From a checkpoint of a small transformer trained on Wikipedia: 3 heads of 64, 4.37M parameters.
Each number is 128 + 24 x the weight over its row's rms, rounded and kept within 0 to 255. Layers, rows and columns count from 0. Numbers have three digits each. The size before them is the row's rms in percent of the matrix's.

# layer 4 attention output (transposed), 192x192, rms 0.113, rows 155-191, columns 96-191
099:154127137123158110118150113133129141116124100103133131169106093116124159107132124119121114167134113181088118136126101095098123125124104185124153112147107142131129149131146127156103189132159160126139112131164137100115150121140168116161141098144116169153113149089149114128120100127121077171
088:121111107111129132105118142151112098103144138140160092147110139144103116095101106126147145120108087115111107131118149105084102135150145107131101168092151102118152143143117153095133087127126121129049138140138143108157078103149129137158142147176125130199136131187106101151134115127177126113
102:151109136137106165118094101097155165155083136104111129154146102110122132122132167109122181139148155090120145183120119132109154133143125128107125147117145131134126142151109137119145100123127162153127132176193139157115106145126131152052107116117102098156113126143125124111098115177160127144
101:105147145144155132114119110099137121130113121104106126152108099151135129118139104127135103126049151117118168101110149118129165083139118109109144171160143115134151180112142091115127137096184153095163118136118113106112141168105097100115085095126130128145076133140122134125117103174186145124
096:138144125113083153094136117111142127144124148076133139139099167133149119124089139131137147103104106137140106162066127160133149102164140158176160153131162115153166124132106109091030121136084138146052156136160121106104157153176131132113110097116127151142104089104076103090152143132152132161
095:096146138123142133100136115103115157107169142103112118135112144143118119155136156129140123116139131162145145106108105120153104080142150085073151120081126126126125170125116098119127140102141090165162148132111145181133132157120108133134132120126111171127190148132159105134116124147185109123
103:101118139154111129207132099091111094125126135124158157159113085131134132128124124097134141164119119120120108135106130142162130127156143123074146136162145091105133098110094159120122127139073165150149131144121113134099149122182106126162094182137108108077160137130105119135166175112094150116
100:127124135109103185101114168130109054101087080153146142122137117161143169112176056112133137149135127144102172076112123129109130092154129124114141151149119131131143130159110179135190159132153132161123116115164124148137134129141135123121115134179110180111103096124121147083137093125140105122
112:125120110112096110122069125164111161144114128116157135124137140139159117117150151116074137136084129123168124119121157090106140107122156145097116135117133174116138152073136130115137110124102120135108125153153136097126107117153160166115126118135110168138144098098136138137158120112118122092
097:156141132128139117104144148132080119139152125146104147141112116122150153142114109131098178163085162078151099155111154098142112138092123096145159203127101136116174137127164138108150137148157176133150123121144109106126104121139131123116121102112120131149137127132095136117106091140126105075
086:136129134131165059111116119107100104162133148145135118135139088113190128125121128124179122119114119101118142121118164143156115148111101171123109154081108137121110131181139115151157083116126148106128127152114132150181082158134127132140125108117132147150054118101147155099109137134119107103
101:124133113116143168134145094144143141095115154101136129114183154155120149152145153119157124141117152109104146104091085127117127158069123116109146147152132116135107122117114146150089124156133162129102150141094105173116118132159089103113174092087167145135140117153082138118148079135119130144
099:128098117118167114129098105156153084155127142134114135139151114126137153146145157142155120122174119154168108149122126088094099093070146139085119161128119122129146137169133095130108174107146141152151143127115165137126136112142157080094093098135122110137115125080168112120101148136110127117
104:106105105114146134145084132157115174136123120156127138106150176130097139130140129117145121107122141106147142096089185129074127163143143110137147103142103110141118148117158148158127170121102112116144118089107136110106152138122141117128120178072122130148135183138142110122087178146103119140
101:165124115098143168078133154110104155132106128086101105147130093138164095130128144165119135077137162133117151134145081137109101164123196125105120142145119117116107140073138172116134130116138104147126130106155114120163169172100113139137090109140182129145138112127107121096161115124078136142
105:115139127167111093148038158133137173092164144111143129128142105131116111091109140088117157148142165107132111126130098132136145105128116142114137147127168120162149123125171101143148064073123152113134144073099099095115123086149098069140117127148136114162149171137123142113124132081116125111
104:113167125149109110111151115056178118126085136137153140132109114155119141121098121153089145097145116148130099140154095176074126133163152128132146153135112095130151144108147127091140109137122113109143133137167105092147107155146183112141135161128117098152126107152152130142126113138101107133
100:096115128155098121121121112127102132092163117131131105110088129152108112144186138161107153181150171122166113115138143103089112153095106115101095174113104118115120114124174113101116145129146128140184142111111087140125053152095113146104111118092114154124113112142108152116132108150171119128
100:168128147146090123109132124140119144158127143126133097107149108121114118127127135113107107144112160122160089126168125160125133138101103179134112118106172080143120113088070181111148150147124129128119181090145101090107088145109120152092135098114098124144162164130112116122115125120120129139
098:116098126135112130107116150154154149086133092118111119143117111113071164085119122088175138114102108172143146096144159128108118097078118110174133120150131132132144092126140116140137130138126148114113157169111105134126098124144077138140160111114175147118111121119161094130160129079115100128
108:121124105119092176135109185110089202090130115162124161150168119133135129129109139181137144127129128134146123125167147142159131122122111138120144135121102167112141119096124109180108106112076178134132138165135139089111115156156135144101098143129127144145114136146157136102120155119112095145
094:125127139096139112170158106087134156154147143133162167094153130124081109091128128164143117117099149149127123150125126162143112113128145109101081123112167175123152119142110087133179120151161131157125177119111084156118128121121120129173186121166128159117096150085110123117149161140115132124
103:132166112136138126135146127174089112096115150115141134152145108122133126121100132125118100120121096110151110149129092140137190141097126143101124093135123149152091092110137163141122113157102116194149126177115160104145132141149120110151171132149150149132157100149135122136093136151122141152
100:077167109155121126090158132109133078130144178087146136162115111142101142094122134158143150140141145122148135119149141154144117142073160135160119129147144130114106139087150137158121104173121107108109117116163093127113162093162137152129170127118095107158132165118124128121124111087122105144
096:117102044108140131136122142104152094153159141102135114140141127159107088092138137104137112123160139108139171117127150171121108157133153091102134102112148127124121126124076140137142223083116165128129120142154167105171080118151096118097135088154129125133128104121137145112137142134102135108
097:106182143147119124156137148146126125186176129083140167151120142132122153124140143154086122122149111089101150118106098112098132077102097063125162094088098161067107159118137139156101148085153151106133135120133129166129139107119145159100163139127124123190108106126112115160119150141171108112
116:133131112137100178106099118103153136111144137137114118164157107113113097164099099161131086110114167091128088158162130096145096116158102117108117117105101134103082098138161112120146132100114099104080143127153144150081119141155144141124132133120126099140150115073068110104129077133142100164
100:143140149175118141101116115127148155129165137134129153133158131130150128127118117125168131163146133133116159112123122124098165137090082163107121102111110093160104111095119105145136134140083118156096178108108162122123164150096134176131098110114132122124123125076100129108124094094091127125
100:134132129106137138155116154149129157085122095148145115113184113160115162083121098110122113119167125170137096138125120086150118108159118150135141113100105113170162148123136075150080157133132053139153140132108155112130100136116096170146130141141154114181134126143167123141112138114125137099
105:117113130161163177094129126165150114122149102106101135124185162136060111153114147157150156137131119126096117151079101205143103148101111105102119103119117125148119141090157165095104117098135142129127144101128083106138141177141124104111170123104122129085081065111156131135122106127130127117
097:119123146148064159141115136116147090106095085106153145082136113118128147135148142131127146148153093113150161099057169130136119126158123102168093143125144141158109140117111122118123128138134165107137115120199124142130107122157111078143151112157123149093147124162106102138110124102133108125
103:110106084143150103102116107145098125111126146150115111145143138125110149156125120107173160135148100126176159095147154118149129139130157139127157111114156132123129095166104130107110136145127171120139165112110123165178103140104159108163132137114121120093127139144153153133151097132093114110
109:096129122116121121172098139138119155152115148147119131146094161165108119119105129141150149157112107131126074136115102108126140145165122150133150107093121121140137037115133111123163128220149148141173095138109118117148139173119150099131116127127108108133124073155169118135142128136136097126
099:152127128095149129149132112111127110140121137158103129134115105103133113071123149099098107118113132122143077101144133117121096135124139137178117167145141095139165159113114122136137106115124136145111120106090112080138160132083118178107149085039129154153142121192118066117088110145146158115
099:131090172121145151074101153122133160123135098124116163125108143095144130115107122133123117173107144129147108175113118107143139139146140102117123139149114086118167123121202123123100128126133177136125153148113126141176162125113123111117100162146128118106115134133100156096097098091120110179
103:139119134103125130134126191153134128136150143116113133108097120138169120101124131091135086104146113180139172103096133148154135126160140101076124139128083095156114130139142125126136156162120144117103164106143116142102114157110109156105093140082118083179104120107137155117141145093151122097
100:100140148108140127118087127134108138146145126098159158117164073129122164151101101113146141127094165172061117138151121106128151147152161103148139127110145107102161136136150139124105128124151131142119102079138146105134133159124115094081151132133078151142149125086112156123146170089133148146
# layer 4 attention value, 192x192, rms 0.143, rows 156-191, columns 96-191
102:144183158098139120123173110123138140158113162093141129135146112122126125169140136128129164154129130111110142134113110143147134109119114089136091086127155128158097141143129117136132156126111088134138133156140131105126119129097114119151131093124147115094136100080140187153124111136093116122
104:136118129104132079104149214129118130121120112111171120115139116157095115125094170144096129134132070125108128111112151128156177130109177093150146145118168154139141141087112101170131132139178136157124110135149126137110151096159100096142175088123148120101099121094100097134119113146104120171
095:141118166121094121141097128122129144169176155141145085101114130079119108130076181122142141154166116107085134111138113125153150135125105144149122106156145129136152135145115107118161118143135111100112147099133123149138140111119119147133108189128126134115182148140156142131123120153141094139
099:086129111126142136131137129119122111140119146146120119122084123153120140111132140118095153135137096113130152132120188091146162137157114101112162131141133131139148176148104139129138159139131116141164102104102131110183147114120098129118134141158116121089138128113106150153146131129106131149
098:061112121093109135141128127130137118147145155107150126080105101154101127152103117201126104135163153125098170127142115096153124142121086147149113152096177133143177121143169074129132117130122160096133150127113083144112131146115092091120128123163148083117139174101126167115120149146124108135
104:127117106102135109134091148140149134163105128118127097120130167154097147113107146124145109143153129104143155112133125127131114183108096091161142159140152119120174159122121118150120108092170087145099121167113144121132120136096101116137162135103143110140120135095122146089107102159125133123
100:115138128070136066168126102095135145152183157107149150074094116119100153134138138155145119126147103132122158111135138151102090162131161143096130154123153135144129140118145099149141098101142120085072121144125157112142124096124129068153149145145130132181122156101143140128138092110160133123
111:150160137091119133111151159120121127121063193119119140104140132102109116110103115098123136162152111107170167087113111114141143156118099144098183162153147136151131145096120109139146074132136134186113106117136123130124149127136089104097133124080130114124153136127158128134087166134110130118
101:139123121114127117134135125108147169132126174132091079115127114104130117095140167118162139128120137129140172092191121094126105108110141155146173091113155128168083124131103106111112112095108061077120085111099096122111149132126099150104148196133108110091143127138141115146160173123160161140
098:105115130166104103145099131167147121116143113140115113119102100113142112111124125150105097109140130116140088102123130138104141103130118118139122123136123123146083095097135158107126141142122108077189133113090132141086134127149132071098106182103105148110161102168113097167136102134181133110
094:137157109133104114143124149119088144124097057164136155094091127121156141155133128129147143106124110133119134095131149120137171133123125173146102112106137173096123139165145085141125128135161116087144096141132122146147137146133139167138116146174149111114151116106122144108118143129117139132
100:096156144148109121137158081124117115154085106129129142156109136133146122154138080152096131124110153154146128117138159137119084151175147097133097124137141149135091123110139173139102123098124119125125099168142122172112120122134111106119137144156087081120091099112100137106117090118120126160
103:143156134112103132135113098071125111088072121130149125163136119117142181150173089132109133150156155114152115138183123128150110162079107141132099124121103187124115135125091167160124132135142152153098144148138160099130159103060135151132102061155095146144127117099112107118151102151125138095
102:097133125130111156158132154136120122092102126134119153149105120078125111087134092130091118122142129108165106147137144127165141080142120143137118135136130081121155121182141087116070095140145204119138104103132082134142107076135132107126162093103128141118091116152113128151145164111108155129
105:136135128111128172132157152122141145131101126136108089147175174100113118151136128120120101138092117130119115104129201108125155119156136085131115168147120135141162102095088186097100160155153099160100100090154132148150119121113139136129105121115124145110136129123163111108145144187114137159
110:138175100093136135076115124135090156156135121127117081116129096143151121108107164145135112157165120117151157150094120134168124124109159067145180106098136150128127147141114112114134100133103126143120091151159124153138092139112130138117161138111146100078174139120125188133118075156135106161
102:128116133155104147117138141088163142122103171128084151191146155108135137154115141112095094093123088100120127083154125099108110096151165112126144116122148098128125136105108118127112110156139119097109115123097110121111141136137105139110110124121134137161139133126187140159143173084055136121
106:149168103124142154110138178132127136139118132153087121143160071122103087095142124115102163086092100135148146160076124090147148082143100163124164132104122120125121105162133132144133133132100146155150133099153109156119121139129186102153132130112125119125095134124115108126145106151161118160
100:114131092114134126133149130126150123153146153145112138134124145094110163149163117147135133108120141112148128150152114143115101107146125134108087108181123143157126119140146173120131139137106118111137130111150160132156145125113141135141075180134090130145124135102105127151108126102152176088
105:105131095098129139130147112126108074136086123049128104101128126135066146153124156084111120169167154105147143100139131120114155183121115051137120189123136146129101109087112138125140185132134141163070125119138100119126156114120121109152127044147106142136115129102102158137093112135155148115
097:121125110144132154123106140170158126086129127132106069102105139163106108171134136118155080143112132132122155114109070153117139194144114169136089135098082128154140121129136141115113184128094118113142076122146130138157103158090133110103158132160097143107149130131131111131125083102137130121
102:120141102099130131129141102124170119127090110108117120124101152122126115103100103110104152164175187155164125126134155114126168150145125114105140183097125145116127136085094099158143153102116132169114117133125158106104123111153149151111125113147068155131140097114105156169119154116133138126
110:136145076076129148139104123157095133154136106096110132085122129111177119127118134137131141154134126144157169102159152132129127163119151127107105122128139135108117175137112123115102124087094114154127088122106147086140111121097102117118092168137120126151183120098101121122077119151124137153
101:138107102112160139123151139117097126107105127137138154110176148117161163138109118090098117162141145136130124072115150135171112130152155119150119174142139150083100133113142129120122088084120131110138142161091124123111146122126143130099133082087126142135126145084133112129097150117165145105
104:085130132123136112090141123132127139109167101092138137118143140185148121148099105179173096095134128151150153182142097107175142145124134143182095114124133100088147090138120098095140099167136141102151112129107132123135144158151155126135069148145149145085155160157174154132113121135116094144
115:111188093134119139106145143131137107137060115112160129121108142128105141135146160131132155114120075143094102119059089127080164104126114101117110153132178102146157132169118098153110132136113160159143076120147105133150113113132133123138154126121154146105100129092131151127150095170124143142
096:139137128108111088174147149162092136155102100095109132118151159111138139147151131119122159124086117138108060150119138087094122147135142117153124132162137119113131117145122136118141144141155158124114141136149133110126110155156092111143123124167140098133109144124133167140102166082174099118
100:080126138094162149131155101118137123130146134153155082118140134153162107140120152124184107145078119121071134115114137104104130116114107107123104131153108109138097098150128168141147145146107123149130136125161147144130132143148159124126155071142099167097124116095129155117147130156136116164
103:123135101155118140141148149106107126127132179127118144126091086130142125094126131110086160112127125080193116104130159125150164129161104124163143157118139160134165167141135096125131131119166118116107108112133156161144162160150146143104096155126151062104154173092133106148143150133125115146
097:155107158099214100108132115094132135117135157134117125100134102144110108123115166142146137067089099123098153130121099160127127153119114183141118125175110113154147110154144122122118134096105113088114148068116114120148146147123135107165107150114148134108108124123114126168191133137151155131
106:138069122107104110116122115146115116130109164156132133123096085104120112117096078128125123137150143075140127096153155151104105105129134138099127125125143140124079123108137160186154110065139104108142118112114137119100139149110132110092101169110107125200134079126096071146130127120139147076
115:089147132157110119126161129112141145098129139115139115138145131101125137156156141173109140126142111077090121105135145166123112154167156087117139155161126109146116123101134143153149085096123109118130088152140130108092147096144140139102125072158168116130132139140126141126186148147077146072
101:100104157125111146147108160074144149159155132159123119124173134131133111189152136122133122126134125143125142178119107090139134086112138109092109104140112131128118115131154129182091119159116154117081161121168109117066101157110068115168115151162137132117115113134140135138147141143108070124
101:111143114125145134166164114125139094072137152114112104136122101127051097129161111141132158091159117110129096112141140133108145075140090127149147102133119129173139166169115163150159141160091135142101097125083109131155161094101115132154160139133147130171128106100120123124123158159113151128
106:125112178164140107122157109116121087107161097148103077140149117156094188142134107140145086123129109144139091153161122118127072097157126125156156111167127096146149124108160142094094131143128129119139122100128125120146126137149137133172135145159107187100120136127149083138130155115145134146
100:151109121133158138157117161127143151121112128112183088124146165145146135187182119102130161155129073099111200136152106145162103149096109143125100125141179129130099140134102079121127121130114105177148107157117118129152159068118116128153153106106112109142143135176118122108154114175127146107
# layer 4 MLP up, 768x192, rms 0.161, rows 0-35, columns 96-191
105:120129159111153128090131101132096178105166155127127127131100148145144136175107137125142132129124108149150103145124136129115138134094148098112102155132147149118116142110127091164171135105080120085128132147169168159047149112122165078136111141143133098151141080101155133115110121151131135120
109:128142116142062084108109170133147131110134102141134136140132158096141086135125106113160120116117114096126131121149119095122161098105133167157124142144141186135127120133096115143125102124132172128106123086089113155102176148160136132140078139102114132142110164092126108159109156128143141131
093:121150164087122110082140118107103147127143135107111129161167162156119128168141115130137092169134102102109143186149088105141117127143108095160173129105167157134118108115145076138141124141106118174107135140141153121128149116135108146174181130109144125151141099143152135122154111130119119117
099:124085134164156131120114139098125109126153120091139111125143153099110085154096129125134094131121125156116128097113141118132132121126102151128128154140098095108141177136142092156124182143142119112104082168144142134137152092121176164092098157134137142112138089112123131145138117098126137136
094:139102134147125128136137116157142093092150144111165132091148132133117145105160157145090145090112139170073135121102151126136148117145155120118144140153090123107117170149159179181126098161120112085111135137095122143128122108135127140098088133137094141119143120141121157134085158158177130153
102:119123150119180164139153125151129152140159124139097112084144128108097151116114138131119102145163121145087149138167127131134135106147097148125121158142117179135135140101128147096096164130153150137170089105182146118133114153115111119137095113115109100109137066113167129150092171138096173148
101:146122125121129114147096116075120140128142117141121111118119143144153123096166074176175114088112132138124113138112094158168138099138113083114104131122056090074131157123109154099090113110129150133145130126126094108138127090143131119114101171167105090113142176114092133126124091111110135149
097:111117115132157127128209080092134094166125117106102099147128155137153159206130172091130088098168086113129098163134123142133153115170137161152097115143116109123141148150098109136084159105130097132125148148106106138080067142123129162153142113142120130110105125151121111098167114125164137142
091:116178126152126085137110090137151094108110165170147128146110074129111134148140196106153129121126139118126128116105098143118151131118071119142128143133152120161146159167149146092091106126120122115096092113160093153162131163139049153142116124132084134130141133105132165100133153148119103142
082:094133117156148122108111143100163116161155145128124051135101135131128132133144146112157091124120132189120099172135118153123100129074092113129107123114127122132140116130104130128079147118110126110113166119101161117125103179114165144120122127097152098141138134163109093149104184136098116130
087:148103144087148147120141095138196133127137131065151133165142144142152120138117128123106119133111097122144143153105170101118157116096104135115096137170126087128153124096126172147136089128130174168127132138135106153176106122094151134137116108154096111136123148123132084177138104127101156118
093:096142125114090135096120104152119091095140120071115160172120108107113133138144135134115098090116113091056157111180120110144151093151104123150109167087143118087113124123127117090160120092162126123123141129136121156159121155127117110131098128147131148105119115121087125094120153094136150151
107:127081123146120128149167115115111144077117113103146140125131135192116105174119163092143117088100147130142109167167136137124123115111124111131101129135118103146159127171124158126102149132093126160142142115163131176100176142130138142122109147151108148062157137097126148079148162122080112151
089:154080163132116096132103120161107127113077119145146103170158139110109094152092150164133104142142170112156137112120128140120095159138154092133086144108134126101136105169121145126094126110150095118106166118152098116120151117141109115175132142119120138105126127139174155142142156092144146172
097:114128101142101135129137084108117160128116110132117117149113140119137118116117110113102145104157147139130139107121104127167120113095093123146128154156144119133115130126098149151165132116111142132115140131113125147120159128117180090111167149121158083141173105142119127111146138143143151131
101:077151125151180110133125125136164186103140102144092105149123126118140137149119145115126128118106130146084119143115110111132116116147098112110145140136141175128138122112146114140113164139128168095196079138087160132135131126141120114145125131153126092123171166097122105126128131163126131138
103:142106129133145109122110133112145121150138147163182124156168128127105128135135128130135155116159144108138184159128094140138210114126121117102107117125101119140096153115107166148143123127113078129113132137124132128165103157135167153111130179140112142141151157125138161148122141129123129130
093:132166104120095110116148157149149167118108125092135112134102111121150120111117124161107133127093141118123132113115148113129141129125103149154148066142173146134136138139118111148138121134133155105126112131169117164111093110122177149142173126060105142116125108159147131125150158128157175115
100:140115152093114153121132115133111102122124110117146135154142153104156130101154095126124168105139143090115151135124097103137165079120106133141121143117136097127126121194124159124180163084184141111135160100126147138133128137144129133121087137144112092198125101156096146139130093163154139175
101:143109152187142109103142143159134084118089127158139152126131150125123098104141143150112159106144095114153126116089106139118147156111147156130104180123136121137132099147113126131133136126130147135128137178077117072131089151114105121148146158100113131120149102070205138131113129119155124152
096:135145119111123137077161137118104157098128153158140118131132121140122134147154098181129119142129135128141139149146124110159107084113185174124126188128136080169135133147099171179104112119177127074122117099148138109142122089130151137159101092127136114141130140161100133142146130130096087114
104:092164140169175076139049141125122157185120136108103131153134138108137107180153117116137145158156113102104143124121097108101105147120130149146153130161122121128108097104116122158127118179142153119147132126134132120095136106103125114140123110142108100195102148132137138142097115122148122150
109:139138144167161056140131108108072154155184185138114105120126132117108129143165111134107156145154118162144130104113110118094114147130153136154093111158139147121130140105129088129123142145123140143111089117074148136117143114158104112180160093094143129164134118106166115119148116143135108140
099:119116143118156117136113092136119126109146138112127115128173184112132104151135114152110103111146072140122124120117157131126128112151134111131150143135140128115099113121177072135089101133123159124163109116120119135097122181122121147130145172137110142131159128109126124137156117096105120106
102:084120119127134069112123145088114162096111110095145096144097130136108144159124166105121112123115094123113121175104131132175138136154168146124122155123059141131144083083123152136108205087175130123153124134115172143146092122125152151163117122120128081155104114153102119152150140142122130127
113:117141110115087121112114122104089098146120123096150139133164117106109153087126116142151173109109110133130162117153139182147137118099184136112108132125087115135130139103123125148133148080133118136110163100133109108114103160090066087139094170111147123108153100130168114147125091138099126137
108:138153109143135111112120129109129150186166143120136117090116144104097113125141165161109180130134113129077148143114120149060122139142092149141176137159123151135157133163146105114141139134174124122076136127155119143113087062085117138171096136103156121105102116123079151136132111147103130117
094:114087122133110081098133140185124085111111126218154118139096179132161109131128148092139106127135106120161122114101111074123109180134106149143140111118129122092138139142104143118102138134115136111082162097130151146151136145148149124104140157097171161128133105142095169123097079129106117115
103:093148154126147134100118129119114117130142154132123169151127170155093104099112123138091145086117107095108121103098159100124083110100125158138104135111126131136086157101137122088121120114132106107101135120138107129113117127180110110162118109123116112126147136146114139177118152111136133139
109:087178149070126113150135123106092137124135126142101088157126126154168136144163117129141113106153109125133093126107135138133155128129080116147122138153104170104142145188111092148146143096095150128144150113139142125150134149155132126150124115106135125125098104100135137107079155102107121144
099:146135142107145132152122094135092133116111098149152125140165120122132123124096139122100139164153177137191113079155109125138105110145115143166148133108147171097142122132128096151166103071120079129114151135134137126095119136137083139126139127133143150097199152170145140162160143131091123136
096:056092111141142135125094131137133137159149089138129121151152134119090101118112110106118107119140135150150141106148137127131128115164061115132137143134143120141127164107093151137111109115124096136115126143114115115097157113104108139107086161169146143137122136126101125146130122112155140147
094:094128145105141112124166116130185133163120103109152102113140137126150159112112117118138156116137130108124117083168122147156123143117122158110110095094130134130157111124110154146116105166153111126099130133125133131175147161091141100148135122150169133123151130103144138090106110139089085113
092:144083116110131114098157100143133113092148104093150161115132144142158131127145116123133115121095098123116161149132126118158132137150101090099107130137103141112176133134109125144111127068161131144169133124113114172116118147124144161136130207101096151135134116158105093134180141132146064153
103:161124135118137131118176104126143162054150135115155083095146131142082144158112114104118118080108140138077130102157167115133133102171139162106117165135118134130137178104102120134122145138130112116166148130146147146139122179137134108158169156129123135113184115130107127109117145138148141085
096:164186125129100109075169138115077203127135126127125152097111135149167136128103114144147120134105134138134117142124122135108137126137121175090104132165117115112139123084137162115120161128135119066143127161112118119130091142151183176138158136150132143169094129117151137092118102120141143142
# layer 4 MLP down (transposed), 768x192, rms 0.162, rows 0-35, columns 96-191
096:170128091082074117095171125150074069127136106110142155121082143132087124067117133116133148138096146141126145109171108119115160136123123152172094127153143119108141094142121133129116110114125137137147098120109124135176103146125121129106077137129164131127109149068141130080136109139093139135
101:108107085136112123127119172109094154098106106159138116125118147101085109133153095135100130111161105159116122156108123162124176109131133126108143146112133155108161140132129160164090140185133095151151129109138129092145136161165101127150091157082116136161134176136124098159095137166139126135
093:151132112168149164131133144082101134122083142127147126160138132101164104137199140126135101164149149135139113122141119123183114119166079166138105133146126124095129170124159140090145135102126149137154144116117136134123159111154146095094121126100134125185137159119139096116124113162103148155
093:159130107115132121133182126118135130144147157167105134201139159124113140124111131120143092116121124106193112138113162142118060114111102171127117143130149079032105123092142138143095098117134122146109170181108121090113104105139149128142123152146139126113115160147112152101096173062119136172
094:114154112094136143092113183158123145119147102132163140124146165156106152103092144142141136143148116127125114137097122092148104126123136125160148163117155096181117139191146100137117131129136159099135089106101159126135147143105122094136127139162102118091126126111113088114126135128133123086
097:122082116130115108099144156115097156155144045103075150153168124120107139126126140162117137114094111107143095135130119113163138159132084077066101164141098128117040136095156143124122152160174082116127119150121137155085125127138147121144115103100089155103129140148151122116139142110096157124
100:122133121142127115143130118151133163132127108136138140152111095132128100121125111077169091132148096124185148127139093142129131127147103155103087139132154150133111108156153165128113120118066152131146111128133143136158143134151148150177146105118181126090129106085108162116165139140156145131
092:126115137100110129135166138176145148152148087126114102119137157132132138117133138120162099147127153134108140129131109141162116118122120130141137099133169108162113121180156124127125136191099140128127124132125137127129130172091101110167102130152058108149161120130156160129104116083125124104
086:097108137147134140139130110122131133128134106137109121120132143131141081126112112160113113152155152129110098122159123141175138163121132151152140102102093144181126143119086115127132127152106122138137065131143146149095137171133170143119170143122099184163160166120142144170119116119105183110
079:105122121128081113158118120124080098139095187164130129134147153086095146077108126115111152164101158121123147135147128137162127111139150110136123097129105155112079073112145116125177120104172138134148104110140105111137133118088147104127109135143091114123172156144174129137124052106133163126
083:156165144196127145133094119152117148137083148183130119120083109148092089072127125139141139163118126133134120135165136125103115092160135135138168108126137139133134146124163151138172125092110125132110127073136132104115175152129135123089104110136147145118159134132124118138128154157125132118
095:134167145128140142153146118132123103131096148135137113156113076071084172109179128131138095096166139083131154159160156134148091090134130112115125086141121161141099102168115159104151104115140156140094128107162108144133136143108122100118114079155148076142131094122067108132134140112108087110
101:161141138140139163046137116101166140148160147130133169145132073122141129162158157123120107133114153137114133098147152137090122120086127143163132086136130119097132123141116103085158135124123126107138134130175167178121125110124096158069114137138144090143136122125126110157159106122142121112
096:092097158131115143110100146118092177135179126099124158167102163132133104100096099143141114137114134142128157101099071120142132135153137112109138102113137123122128153099136144115150159164140128121162095145140122098130125122104161148120147153130143152124172166098156105151112104139115104132
091:114131212133142169141129106152162109152107067120114108135161130158133125139135126095100089115155117135113217120129108122095123152155119108101118131150136153140108155145110124082139151168140121159103129124104131137131138073118129121150160116121088166120093116126114142135112096133145132126
106:117141146178121097126125133102158130141150118153115146137168107180132129114137127091131171164172144164118157119098121129105158121177106171139148110133151074109121152150151127132123115158153140136131115136092100147122132152097134118115120059109126097092123154116142171134146110125148159112
103:116095128125095113066120074111093097064139109146103142103133123124113128143138113115119150149125150136160108179099108137137104139142131091120130131132131128126109117137175163133134158135156115136117151134137071198124140143148165108136145163113164125141135153129092105060158148126132148167
095:132162110148128140095089093137092122111122129166129114156120142138081138120089178144127082146127126143100121107129110123125139134154107117143098098168086117084153105124122145131123136098089113162165159133111153129131140125138121183153146135122121105110107140110158129075113103098115113132
097:177115164113150108121106135120150138098121174171161140097103082113138104132121141162133106125122119124094104149147117142167132082081103129151143159107079123122140114105120158145166149123127123162111160127163130155141161131148102103147119107102092146167146097166129132136111082151129141106
109:129149125124147153140119122161115131154123107129090122149134095078151187137123106108126126152125150098156118115162132119123146123121122115120132081136133124097112131114086118137103118135135143130157170108146136119129159160178083124126153133138141150101138115144157175083147127141115114082
091:120127141090132129109120123137104127147112131122131128129125162118112159157125130126135139144157136145140122127095095129143140122132139148157116187150103159169167124130105123138136131151131131110139151107122114124137150115146113145146153137100125145130129154122115180122112112135119122126
112:216171118130160131106134153093094121129150126147112133159101106142100128138111144118118111125149124139102113085112081098124142118159109149118104117151127150133116123131112137114101106146134219149121116121111106127158169172171131139085109127109121137135153174159144083084134111109165095124
118:145101148128127152122136193106135152115140151123132122131113134122128100142129121114158142186136123165143131116121126114127113119090125123115109113107155104096126101128140134161133143156163120138160102118114117100131151125090130125136153082128156110110113156098099112128159122158171128108
104:138123127163159117116133121133145126152093143156121108091111149127134135118136122137126075108159130123140139102118132133147153126107128122142140174172114150099102119094159128136159131138082129122126131125109162139155122221076129147119127116108168140118111112108122103117121122130110107094
105:137124128084112147191102148094086133150165133135134093129086104051112086112111156141114143158112126103132156105130168094153124108144120102149110078117082122125127127119132141168113104121151142138173099105179168158145156124113130154115108131177184151134174107126128103135121120116121148133
120:154167118128114115111108101129125140172099117119142107129139089131131092138121125151142146134131133103144117103154120162079118161128151114111145110152095090165143155123130136136142129141090144151142166168116103159094161141102121147130150124118166099102131138122116115133150126109169129127
106:066117133139157124156112158104132129085090167102134132114149154110162162133133133094120095133127124146123101115098124132132090101121149141121118069134113128152095113127117143107124139165172135145102135079105107092131105113101141108140111101089072148093114105108145153137144140124147119116
092:127157123120121114153103115131133106083090146131115123142125120090135132170131130139122162163135116127093124136149117164140090147116141147108140144097120118171156123147119080109125137099110125114132146163179173129158151129122121170131170156099084126130110158108159133117124145100132158087
098:166105121173146166125134089107104146175127148113082090108111159107115139153095157109119138121079109144109121104108135097141158140096107130129149086185151128167115113110134119117111108118118095129130146109163155143095139090146143132084134137139151153111093136119139149177154169096099146130
109:157129093074122121156134118132154136115157118161151155145146097134115124154121118131111185118162115119119100123168120123131134113128139154148157137101138089125087102125124067145076138109116148107113115083134156153107131112157154118140094077090135086110061115132085151103158112103172146093
106:178122143105117113115094144156147174123163132108140122118032129147121111116095105145124133131142133123086157129167113138080152114127127144130159151129132076115142089115106159140120132147141105134147108087144121131164119106153168126098157121095158142122118086126169110108136099162186111114
100:152087105164137121085126114088163130131131130101093122143145141122127108144134118136134119129121122162129144140102115137100134160126135172128109131095109121108145141094131121121133110140146092122146098158133100133107116082154121146126152127067099118093127146126156156082133126102130140101
091:194133139096144120132077144121097106104126097150105124123136091169143069106128109151106159166134113137116074122143154126115135108126155135148137158154162117129101087127162117146088132125157145151144132137154107142127141127163142101103152121117136141168135095150135140113114141158095126087
094:120133117126106142151104143149163153144135132102102104118159105137140089178135151111106141118140113131132155094117133134116138157123112099176139145165131173142158135135110130105167109121138149116111109075105145161109125132122169104122161115158140135118160120086103160178193117101117125087
107:107122131116095142131141084157137137161102155152113135134133138129113177171134142155137088126130152135084106127131126098141133129101162131108187112097109113108149146150173133092160096132168121116146113133088093142108170145113121105134094164128153125143148122118051107099152108097132152137
093:190159112088150144125128132163119122149173146125107147144150126130104163158163110107144109141132115111177113128094159103128160143143131128094111165132117117133175107143172162172136143129097148130142098098135114114147101116139135148127115090122135104145146126133159174120142147155125120101